Weights of a small transformer language model.
Architecture: LayerNorm before each block, rotary positions, no biases in attention or MLP, untied embeddings, normalized queries and keys.
Training: a variant of Adam for these matrices, 323M tokens, 9845 steps.
Each number is 128 + 32 x the weight over its row's rms, rounded and kept within 0 to 255. Layers, rows and columns count from 0. The size above them is the row's rms in percent of the matrix's.

# layer 4 attention value, 320x320, rms 0.062, rows 189-319, columns 200-239
size [111 125 109 100  90  89  98  88  91  88  89  83  88  89  85  85  95 100  94  93  87  93  94  92  94  96  83  85 102 101  92  95  83  95  80  98 106  91  90  85  81  94  96  93  80  91  93  96  87  82  91 107 105  83  91  95  92  79  96 104  80  94  90  96  87  95  85  85  96  90  94 102  98  91 101  92 110  89 104  99  99  93 106  98 103  99  98  90  97  90  97  99 100  85  96  90 104 107  96 100 101  93 102  95 103 105  89  97  95  95  92  86 100  90  96 102  97  89 103 108 100  95 106  92  92  95 111  90  91 106  90]
[[ 85 117 120 141 123 151  91 117 134 102 111 115 120 151  98 125  93 129  63  99 143 182 137  58 106  89  92 134 153 222  92 121 140 118 150  99 126 153 125 123]
 [135 165  84 148 152 165 133 129 169 151 127 142  74 145 146 134 119 125  56 105  93  40 164 127 123 135 215 106  92 180 149 118  79 124 113 142 113 143 216 129]
 [134 100 133 132 148 124 111 154 139 146  89  84  84 118 181  90  40 137 105  96 101 129 109 121 105 130  95 165 117 130 136 141  88 135 133 165 104 188 149 116]
 [123 166 116 107 141 115 122 125 137 122 153  91 188 121 193 115  91  69 151 205  92 207 163 194 123 133  98 162  78 127 196 153 112 133 101 154 165 189 128 151]
 [114 106  97 104  90 149 104 126 121 169 108 191 180 175  83 141  82  76 130  89 171 138 161 129 114 108 149 124 192 134  89 130 133 127 128 123 127 111 137 129]
 [157 112 138 195 159 168 153 132 120 159 152 147 129  65  63 133 134 159 164 133 113 140 151 134 172 153 102 133 151 135 146 132 114 133 130 118 108 229 217 150]
 [ 98 169 173 174 134 116 102 103 146 128 157  70 141 207  91 122 196 139  94 118 146 126 100  90 117 117 170  86 118 105 128 132 116  95  97 166 118  95 109  90]
 [109  91 109 151 133 102  93 141 117 153 109 139 118 111 127 132 128 131 119 116  90 133  69 134  96 141  33  94  86 135 167 107 134 122 156 132 150 147  87 111]
 [148 123 159 192 153 127 171 184 113 130 127 166  68  38  89 126 147 106 138 211 177 108 157 137  99 178 129 140  73 103 154 153 163 143  94 130 122 135  91 166]
 [122 139  90 135 161 115 100 172 131 144 171 171 189 154 157 103 130  94 127 177 152 170 175 101 151 136 181 111  86 112 137 185 133 103  92 127 149 147 108 166]
 [162 144 124 131 100 132  71 120 142 153 128 131  94 212 228 143 105  87 178 109  43  51 137 109 106 156 150  57 113 133 136  96 158 122 138 147 157  98 102 145]
 [121 106 136 178 126 112 153 114  81 131 179  62 118  75 161 130 163 132 123 146  86 105  92 120  69 125  76 117  89 100 147 131  96 123 158 105 146 174  78 122]
 [116  86 132 171  91 136 105 113 106 118 117 148 182  89  95 139 128 117 124 156 196 125 163 110  90 182 102 155 110 139 103 159 161 123 122 160 105 149 138 141]
 [148 145 145 148 107 114 147 108 121 113 166 166 155 117 120  92 130 193 142 167 126  61 160 103 123 125 161 158 194  75  81  90 161  95 111 109 120 131  94 160]
 [125 193 160 108 127 181 129 120 121 119 135 169  99 133  99 142  60 135 142  56 108 108 185 149 171 100  68 172 144 123 159  85 141 118 110 179 146  77 155 146]
 [144  76 124 147  95 116 130 115 113 120 132 144 154 136 109 172 119  88 190 118 142 149 135  91 148 129 144 123 152 132 104 122 114 130 113  87 130 184 114 169]
 [117 150 173 123 129 136 122 145 119 136 200 156 136 212  54 135 125 172 138  87 201  88 166  80 151 109 126 137 157 113 117 158 114 121 141 142 116 187  69 152]
 [106 164 142 114 141 147  72 158 136  86 103 145 105 184 109 155 138 106 154  52 141 145 139 132 161 104 169 165 142 197 116 170  99 158  95 100  97 152  86 159]
 [105 170 101  92 148 113 156 150 134 122 136 160  69 151 153 120  82 105 100 119 173 167 130  78 171 112 127  77 122 133 107 162  95 160  79 171 167  90  42 132]
 [159 113 177 159 155 152 109 151 163 143 128  88 146  93 131 129  80  84 123 166 115 110 113  59 127 226 111  82  70 135 141 136 167 121 103 127 142  92 130 137]
 [136 112 156  85  99 178 152 185 147 115 126 158  74 210 153 105  83 155  92 136  95 118 114 159 149  62 136  69 161  96 118  87 177 148 147 107 124 128 201  92]
 [138 100 129 118 160 160 173 202 152 102 106 107  78 119 181 127 150 191 104 150 181 151 153 144 197 123 162 176 113 134  74 114 194 124  89 130 108 131 203 149]
 [107 145 122 143 190 151 192 106 152 110  46  75  40 110 136 138 144 148 106 100 155 120  97 146 115  87 101 191 135 117 145  86 155 129 142 109 153 111  89 130]
 [135 153  79 174 163 123 121 101 128 114  87 181 192  99 196 160 123  72 105 132 107 214 114 155  62 123 200 102  79 119 101 121  97 125 148 163 128  24 104 139]
 [125 106 128 178 159 119 133 137 149 127 109 103 143 111 110 129 168  86 113 155  95 231  66 128  90 176 144 143 171 124 111 125  59 138 155 152 138 194 128 151]
 [141 159  41 159 134 149 145 118 133 123 185 126 109 198 149 127 111 153 140  98 127 169 100 160 203 102 130 112 179 158 133 136 109 122 110 144 126 139 127 125]
 [108 170 170 128  79 119  61 147 107 128 114 172 126 149  76 100 139 162  99  80  84  81 146  72 127 116  94  75 159 112 143 123 158  93 144 145  69 119 150 111]
 [105 103 152 111  94 104 110  43 136 122  73 136  88  77 144 126 146 178 103 139 153  88  90 107  95 120 155  96  31 121 158 105 121 125 165  89 109 126 100 102]
 [125 174 140 102  72 120  95  96  90 160 165 178 168 141  76 170 120 108 125 116 151 128 106 113  67 139 136  99  95 141 171 141  98 143 131 151 112 188 169 149]
 [ 92 131 128 177 115  99 132 131  97 172 186 119 152 165 154 152 195 160 151 117 121  98 109 151 102 177  76 138  80 168 150 116 117 117 141 205 150 120 140 155]
 [132 128 160 138 150 150 109 131 177 124 150 180  93 136 107 110  98 125 145  96 151  98 169 116 180  94  76 160 138  94  83 110 132 154 135 141 129 132 101 161]
 [109 107 133 139 118 137 144  88 117 161 152 116 139  66 196 111  93  90 144 160 112  55 167 119 126 176  77 190 119  86 121 108 111 148 110 106 130 155 119 147]
 [134  77  66 141 176 134 154 157 122 139 117 122 137 126 199 146 175 152 127 187 125 158  69 135 135 153 154 127  77 125 152 148 181 129 123 129 127 132 133 162]
 [112  91 115  96  65 139  61  92 154 132 145 138 155 193 184 165  72 127 121  71  91 106 139 137 172  95  90 120 156 173 126 105 174 114 142 155 131  61 143 159]
 [138 191 157  81 121 135  79 119 137 135  95 120 142 178 113 124 169 142 113 129 157 129 101 103  69 136 172  47 128 166 133 119 118 112 152 106 104 193 132 128]
 [147 143  80 154 147 121  82 143 141 112 105 127 141 115 136 173 172 125 131 176 112 145  72  83 133  97 202  81 146 154 109 115 146 137  93 109 101  95 137 122]
 [139  91 101  69  75 146 135 102  87 119 154 187 169 110 115 125 119 175 171 124 204  97 170 109 140 131 169 142 172  96  73 117 149 109 158  91 105 126  91 113]
 [115  50 133 181  97 115 133 143  99 105 117 146 198 137 130 124 124 140 140 110 115 132 138 158 105  97 122 185 120 113 106 115 104 131 120 129 159 123 125 177]
 [131 134 150  76 151 153 194 109 110 136 142 113  76 160  83  94 113  48 107 135  52  98 105  75 129 129  45  91 155 131 139 152  83 137 120 108 122 111 169 110]
 [129 134 167  82 148 119 141  99 131 128 107  99 116 110 149 101 169 133 137  97 144 164 131 131  69 140 189 163 136 119 118 110 111 173 146  92 127  95  89 139]
 [127 146 108 120 102 129 124 130 107 108 134 141 129 119 108 150  85  69 174 167 144 119 167  91 169 155 132 138 100 124 112  90 141  95 126 105 101  78 135  98]
 [169  77 119 159  94 146 117  34 131 120 113  58 171 114 177 154 116 151 107 137 118 158  98 105 138 188  79 122 193 134  94  84 129 140 175  86 126 105 156 115]
 [127 154 175 203 187 114 136 118 135 154 103 136 145 157  80 161 128  92 118 109  85 147 149 163 114 114 137 134 143 157 134 110 112 110 112 129 148  33 135 106]
 [179 110 118 167 136 156 135 166 149 129 161 156  64  84 129 132 154 170 129 131 114 128 148 128 144 128 139  73  73 108 164  88 123  96 139 117 118 135 148 135]
 [122 114 165  94 124 137 174 151 136 112 142  93  82 155  97 131 136 146 136 102  80  58 106 153 112 150 140 194 122 100 138 114 123 133 159 100 134 104 131 122]
 [141  95 139 175 100 103 183 148 101 134 142  88  95  92 119 137 169 173 143 139 157 191 101 109 123 118 124 105 111 133 154 115 147 107 140 130 100 152 179 138]
 [109 115 127 104 125 150 162 137 146 124 160 138 130 189  85 124  87 104 123 164  62 122  87 129 125 108 121 125 166 115 137 115 174 143 131  46 164 149 140 137]
 [153 129 119 112  57 118 120 103 106 147 219 113 148 140 105 135 128 155  93 141 149 108 144  88 163 163  65  87  97 134 171 159  96 107  87 160 112 177 173  82]
 [128  98 134 146 149 147 108 147 129 111 128 187 123 169  48 134  79 107 111  68 166 100 162  97 171 101 131 157 134 126 133 124 139 131 132 169 122 109 160 162]
 [131 125  84 206 153 108 110  95 108 113 148 125  70 142 130 155 107 105 121 106 182 168 114 106 160 133 125  62 100 197 179 163  95 120 151 111 137 146  67 126]
 [143 170 136 126  74 143 122 127 107 155 155 184  94 101  92 107 122 117 126 108 118  99 159 125 121 130 152 107  83 135 103  87 121  98 144 154 103  90 134 133]
 [133  75 113  79  93 134 129  68 116 120  86 171 120  45 146 116  93 163 145 126 166 110 164  96 130 143  90 122  95 106 109  57 129 120 143 137  81 165 153 127]
 [145  60 104 126 118 107 166  63 118 124 140  90 147  89 144 137 145 190 115 150 127 120  66 110 135  82 157 116 144 151 130  97 139 126 149  58 126 122  94  90]
 [146 179 151 163 161 179 100 224 138 118  89 170 129 131  75 108 131 125 130  86 144 158 145  90 168 120 142 157 140 143 104  97 167 127 109 196  97  94 181 159]
 [112  74 103  81 118 141 146 108 133 170  82 130 154 136 125  87  72 151 145 131 101  91 126 141 120 146  85  94  98 125 135 151 185 133 140  77 156 146 145  80]
 [130 146 109 111 101 147  98  67 130 109  82 152 115 148 150 149  67 128 137  92 116 190 129 166 105 105 146 188 130 216 126 113  88 156 153 122 127 113 154 111]
 [138 125 152  75  78 117 116  86 136 145  78 128 118 108 118 120  62 113 131 120 102 113 116  46 139 119  83  93  77  86 160 109 104 149 159 119 118 186 115 109]
 [110 128 156 134 102 139 126  61 140 145  62  88 121 128  85  92 138 179 122  83 114  61 159 109 156  91 163 187 168 114 107 122 116  93 141 171 122 148 169  86]
 [120 144 159 109 133 138 107  70 119 121 104 118 131  38 176 109 152 158 161 144 139  76 158 111 166 157 120 106 127  60  54  89 149 131 150  82 135 110 136 109]
 [123 163 132 138 140 111 133 138 125 143 139 148  97 221  12 133 184 123 129  67 195 129 105  87 147 159 158  96 166 152 126 199 137 135 104 123 126 141 165 122]
 [120 118 122 148 174 134 100 186 103 122  63 178 180 111 127 162 153  85 159 188 123 175 109 151 100 146 159 140 147 120 122 140 159 118 157  92 139 110 147 175]
 [118 142  89 112 131 120  86 162 151 143  72 144 176 126 249 140  91  82 139 123 122 123 139 189  59 140 178 128  47 155 168 115 150 110 142 138 146 124 158 148]
 [154 179  86 180 127 144 153 115 155 143 182 138  71 182 112 126 103 107 152 135 109 164 146 127 160 137  69 121 186 168 115  88 132 110 116 117 115  71  81 111]
 [120 123 128 142 144 127 119 104 145 138 122  81 101 162 170 132  78  92 140 125 105 205 168 103 107 154 104  98 116 201 128 156 155 147 129 135 148  50 130 133]
 [132 122 117  99 154  97 168 104  89 144 171 116 133  78 110 162 197 115 122 190 132 129 108 114 138 113 172 122 135 137 139 148  95 126 112  63 129 160  81 117]
 [149 128  95 126 168 127 108  90 127 121 131 125 195  74 133 128 153 168 128 125 129 170 117 206  65 159 129 131 137 135 144  92 153 122 150 101 141 117 198  98]
 [116 151 146 104  80 126  58 190  93 129 151 175 153 162 192 120 123 140 158 192 173  96 137  95 182 158 199 112  80 145 158 162 173 123 133 132 161 109  94 164]
 [137 142 105 116 182 127 119 146 188 157 140  77  96 134 165 134 117 156 116 138  83 127 119 130 139 190 114 120  63 142 118 158  95 131 112 133 116 165 186 124]
 [116 135 188 183  75 163 111  84  77 143 145 192 142  99  50 114  93 128 125 113  88 117 142 116 162 138  90 143 136 163 151 123 146 119 126 123  84 130 129 145]
 [152 161  81 147 116 142  91 177 185 129 119 118 150  23 204 128 144 104 147 109 126 150 133 132 165  97 155 130  90  87 101 149 139  98 138  99 165 139  86 179]
 [ 55 155  77  51 128 124 139 175  96 123 144  90 134  76 146 120 119 172  81 154 114 149 145 105 131  62 125  92 115 149 140 146  53 147 110 114 128 114 133 143]
 [123 154 129 111 114 119 132 213 129 133 134 111 125 123 196 126 144 118 112 100 171 170 129  90 166 122  65 164  28  77 124 161 128  95 124 111  98 157  80 133]
 [ 68 141 167 183  96 108 130 203 166 117 168 120 122 136  65 118  96 123 123 119 118 170 136  77 136 103 109 169 112 107 133 136 171 104 149 127 124 107 104 161]
 [153 115 102  85 140 132 109  58  94 137 108 139  95 169 204 137  80 147  55 178  70 173 107 117  94 142  90 199 119  72 147  72 176 131 128 125 127 109 102 123]
 [ 88  87 132 164 136 104 101 136 131 124 143 169 128 151 132 116 139 104 142 148 150  76 142 151  98 129 137  35 116 134 134 104 103 115 120 138 115 165 107 106]
 [111 145 164 111  86 127 113 197 133 119 160 100 148 175 117 101 132 140 128 104 148 120 162 110 142 103 120 157 111 161 100 136  89 136 112 105 130 160 187 122]
 [123 104 106  85 117 145  92 123 130 166 144  66 174 112  73 115 134 162  98 155 158 140 136 163  77 136 124 107  94 129 153 138  97 126 117 147 106  79 148 166]
 [121 150 116 190 193 102 110 161 122 146 119 109 240 142 124 107 104  97 125 170 137 106 147 144 113 140 131 140 155 136 103 112 154 140 149 117 113 135 138 134]
 [112 131 111  74 105 118 142 122  57 137 107 140 103  83 105 129 182 135 165 120 176  52 142 128 121 121 171 120 151 177 120 122 150 142 125 157 102 119 126  82]
 [111  88 126  59 159 126 159 160 112 141  64  54 127  93  90 159 148 100 125 113 156 168 145 163 112 131 128  32  79 130 109 144  77 101 158 173 118 132  88  86]
 [147 114 123 170 116 183 123 112 143 155 152 105 131 136 122 129  69 117 116  94 116  77  70 105 134 165 135  99  92 146 131 148  75 126 149 119 142 153  93 171]
 [128 165  73  96  99 100 126 124  90  87 137 160 111 140 200 101 161 160 120  74 162 113 141 180 176  84 176  55 154 122 149  78 134 139 138 155 137 108  68  43]
 [107  53 179 103  90 129  83 110 137 133 139 112 137 180 124  98 119 139 154 100 153 121  96 121  82 100 117 145 141 167  68 170 133 148 137 112 149 138  83 102]
 [ 96 143 101 186 150 130 132 145 121 119 132 163 121  82 185 144 122 102 138 104 103 131 121 149 139 135 136 201 160 128 124 109 199 115 158  97 130 123  89 127]
 [111  62 161 171 119 136  83  93 129 114 152 124 133 119  90 109 157 147  96 186  89 114 131 109  55 100 106 156 101 104 146 100 132 139 142 154  87 112 131 142]
 [100 123  90  82 112 152  51  51 145 119 133 161 126 142 190 127  95 147 128 146  94 116  78 130 129 136 144 118 114 122 124 160  85 131 138 139 144 108 177 107]
 [110 129 118 171  81 128  79 180 174 164 175 116 165 115  88 135 174 124 119 137 139 144 138 116  83 113  78 101 134 168 123 123  46 137 117  62  96 163 114 150]
 [153 132  80 145 127 105  94  73 118 113 167 117 189 107 161 148 175 150 108  70 141 143  99  99 131 108  78 123 135 105 109 136 125 120 128 152 150 138  58 126]
 [113 126 157 120 105 122  93 145  98 151 103 125  99 128  11 144 136 116 160 132 138  89 142  96 140 133 156 133 231 168  89 134 189 132 158  88 134  98 122  81]
 [122 164 140 178 101  92 165 164 107 111 138 179  81  82 105 117  95 151  80  92  94  97  67  88  99 136 129 217 157 141 125 157 213 143 163  62 115 138 111 152]
 [153  86 177 132  72 155  98  64 149 122 103 109 152 147  62 133 154 102 126 135  95  96 131 108 150 128 133  92 167 139 108 109 160 146 168 157 181 152 192 135]
 [164 134 120 179 160 168 133  80 156 112  96  88 115 127 183 121 163 107 136 130  54 139 118 155 145 182  93 152  91 162 143  96  68 155 129 163 111 119 182 175]
 [105 137 134  15 110 129 159 102 109 119 102 163  43 130 123 128  95 128 102 147 111 141  95 113 139 138 144  91 167  93 135  92  75 107 145 165  84 112 111  82]
 [ 52 119  97 161 132 135 153 128 155 148 106 142  63 118 159 149 212 112 117 124 109 142 119 109 110 138 129 189  89 182 165 111 119 148 103 159  95 156  76 128]
 [150 113 194 160 119 156 134 101 101 120 124 160  79 156 127 131 114 139 119 127 145 112 134 100 138  90 136 154 175 114 147  81 145 136 117 201  87  94 134 121]
 [124  98  92 216 114 127 130 120 136 132 166 164 155  97 176 149 131  53 140 114  98 120 143 177 103 143 120 122  82 103 108 144 133 122 107 119 143 162 113 180]
 [165 109 180 136 110 128 134 148 136 141  58 177 155 113 186 149  67 127 145 119  85 204 136 142 140 150  92 180  73 100 137 155 115 135 141 180 118 121 117 155]
 [125 138  94  58 155 140 141 139  90 158 138 129 125 124 138 119  97 116  58 111 124 138  91 125 171 152 154  74 141 189 161 115  43 139 134 160  96 156 114 102]
 [127 142 164 100 140 135 151  78 156 152  84 110 194  43  90 124 127 136 129 134 129 118 118 114  61 115 167 128 149 175 114 162 129 139 108 125 116 209 161 165]
 [156 114 110 178 177 133 150 104  95 132 151 133 110 100 133 116 167 125 101 146 136 100 127 138 115 111 139  98 213 163 118  92 167 141 110 211  70  79 104 116]
 [101  56 164 167 106 129  39  47  96 136 157 175 142 159  52 111 135 123 136 148 159  41 151 135 153  99 139  84 171 161 128 116 129 139 118 117 122 145  87  93]
 [128  79 171  86  71 108  81 138 103 151 104 108 244  98  68  93 134  76 115 123 132  63 177  82 134  59 104 120 168 164 156 142 108 122 148 151 130  99 148 126]
 [114 151 184 174 124 103 165 228 160 145 156 128 111 172 102 131 166 118 132 152 188 136 196 121 130 133  98 152 135 123 130 130 211 102 114  76  95 167  96 118]
 [106 147 159 195 144 119 167 183  99 147 107 117  98  57 112 126 136 155 125  97  83 146 132  99 101 103 148 178  65 106 123 182 190 145 127 131  99 127  90 152]
 [145 155 133 191 149 133  84 129 106 140 145 127 207  88 156 113 157 160 140  91 192 176 131 145 120 127 165 130 118 130  96 124 139 169 136 156 150 176 107 117]
 [153  95 150  56  94 101 179  37  75 134  67 127  95 141 136 149 130 101 122  94 153 103  92  99 128 151  84 123 147 110 131 122 157 124 122 126 167  89  71 116]
 [113  92 214 105  50 152 120  86  67 145 131 135 174 167  42 107 161 117 135  84 202  63 159  70  86  62 111 143 154 140 125 129  97 125 127 137 143 102 156  79]
 [156 113  57  78 115 148  99 139 154 122 142  41 135 134 144 141 137 124 117 152  96 116 150 150 161 120 146 154 138 155 134 157  58 154 146 193 138 148 156 190]
 [165 120 181  82 122 133 134 130 125 106  72 206 134 123 110 140 121 156 185  52 197 163 136 108 149 142 119 204 125  81 106 128 165 127 113 174 142  82 120  90]
 [144 179  85 172 156 108  83  74 172  93 100 139 163 210 101 137 131 155 124 107  80 155  97 162 138 196 127 154  71 100 108 114 109 118 128  84 129 163 120 127]
 [111 151 124 115 202 112 128 109 110 148 132 105 141  86 125 113 209  86 138 139 205 125 161 161 100  68 135  86 154 144 110 130  83 141 114  92 115 207 139 112]
 [122 120 103 125 208 138 146 143 143 154 118 116 146 114 180 136  62 140 103 137  52 155 127 178 140 185 123 106 135  89 154 100  54 123 115 172 111  98  57 109]
 [185 131 109 162 163 151 129  68 141  88 164 112 164 145 176 112  94 131 132 186 115 125  96 143 127 167 100  85 115 115 138  96  80 138 106 160 130 140 126 174]
 [150 124 128 182 159 123  70 109 204 132 112  81 143 167 156 135 154 106  99 155  79 183 136 186  79 136 105 179 125 122  99 105 112 147 129 104 124 141 141 170]
 [163 168 150 169 125 129 116 162 158 107 121 114 153 144 103 113  90  65 146 155  89 108 111 130 110 114 136 203 109 122 117 139 157 132 119 122 126 102 161 159]
 [126 142 179 170 137 132 144 153 149 137 110  94  60 152 133 135 100 113 133 148  82 151 104 137  99  79 120 152 146  95 124 135 165 146 122  72 113 128 140 107]
 [ 86 100 165 197  94 116  50  87 148 125 167  84 122 102  72 113 111 180 156 166  94 153 154  93  72 106  95 198 140  84  99 117 180 132 138  65 128 116 139 117]
 [110 155 167 105  99 116 188 196 150  95 139 113 180 146  82 132 137 108 110 140 151 119 156 101  88 138 139  81 101 130 111 156 125  92 123  86 114  92  91  82]
 [110 111 190 178  63 147  61 157 141 147 176 175 161 128 113 131  94 121 137 135 141  92 143  59 179  93  71 188 119 101 140 136 214  90 143 117 112  47  74 157]
 [144 171  97 186 189 148 112 122 148 117 132 141 133 120 197 115 120  95 145 123  77 168 101 162 142 136 147 165  91 114 131 111 115 138 150 137 142 116 147 177]
 [109  97 143 177  98 141 114 136 131 137 111 197 142 101  47 139  79  89 111 150 141  49 148  64 136 133  96 114 113 129 109 109 182 116 166 114 119 115 157 127]
 [144 126 182  84  59 152 103 154 140 153 195 131 142 164 127 106  81 119 119 133 205 108 140 103 112  87 153  80 182 126 100 142 147 110 103 136 127 137 133 153]
 [156 107 157 125 112 154 132  44  87 127 154 176 122  88 144 144  92 124 145 152 133 111  97 115 171 100 175 114 203 141 117 135  92 138 115 133 152 117 105 166]
 [137 126 123 198 160 136 102 163 143 112 151 124 171  93 129 121 143  87 141  98 161  98 153 174 134 143 124 112 134 154 150 116  94 131 118 169 115 170 194 148]
 [ 55 135 161 159  82 135 122 183 104 103 188 199  59 135 152 137 129 164  87 133  66  60 136  99 120 144 149 144 163 111 139  89 161 139 136 120  83  62 113 123]
 [111  89 193 128  84 112 153 128 163 137 114  93  56 218 101 124 138 160 115 163 112 171 136  90  81 132 111 204 146  74 142 115 152 154 112 111 137 113 153 106]
 [ 99 151 134  94 117 110  92 166 121 139  88  80 158 146 143 132 121 187 127 134 217 149  92 117 112  99 106 184 103 101 108 177 157 123 124 140 128  67  80 109]
 [104 149  76  46 182 130 146  71  66 140  74 152 170  71 147 127 131  99 131 134  93 192 122 152 101 106 138 151 123  99 115  81 119 124 135 157 154 185 167 100]
 [ 99  97 164 243 120 108 105 164 171 124 133 170 169 135  77 115 108 117 136 103 144  72 118 103 135 116  59 140 145  67  92  90 192 105 150 103 185 125  77 163]
 [141 111  97  68 149 156 165 110 141 117 147  96 151 118  95 135 212 140 137 100 144 132 124 184 121  93 159 101 141 194 133 151  96 142 100 164 140 139 157 124]
 [101 111 159 172 149 144 135 137 152 169 154 166  86  65 149  86 125 132 126 111  92 157 158 117  54 105 115 171 141 147 121 105 105 153 131 136  86 147 165 118]]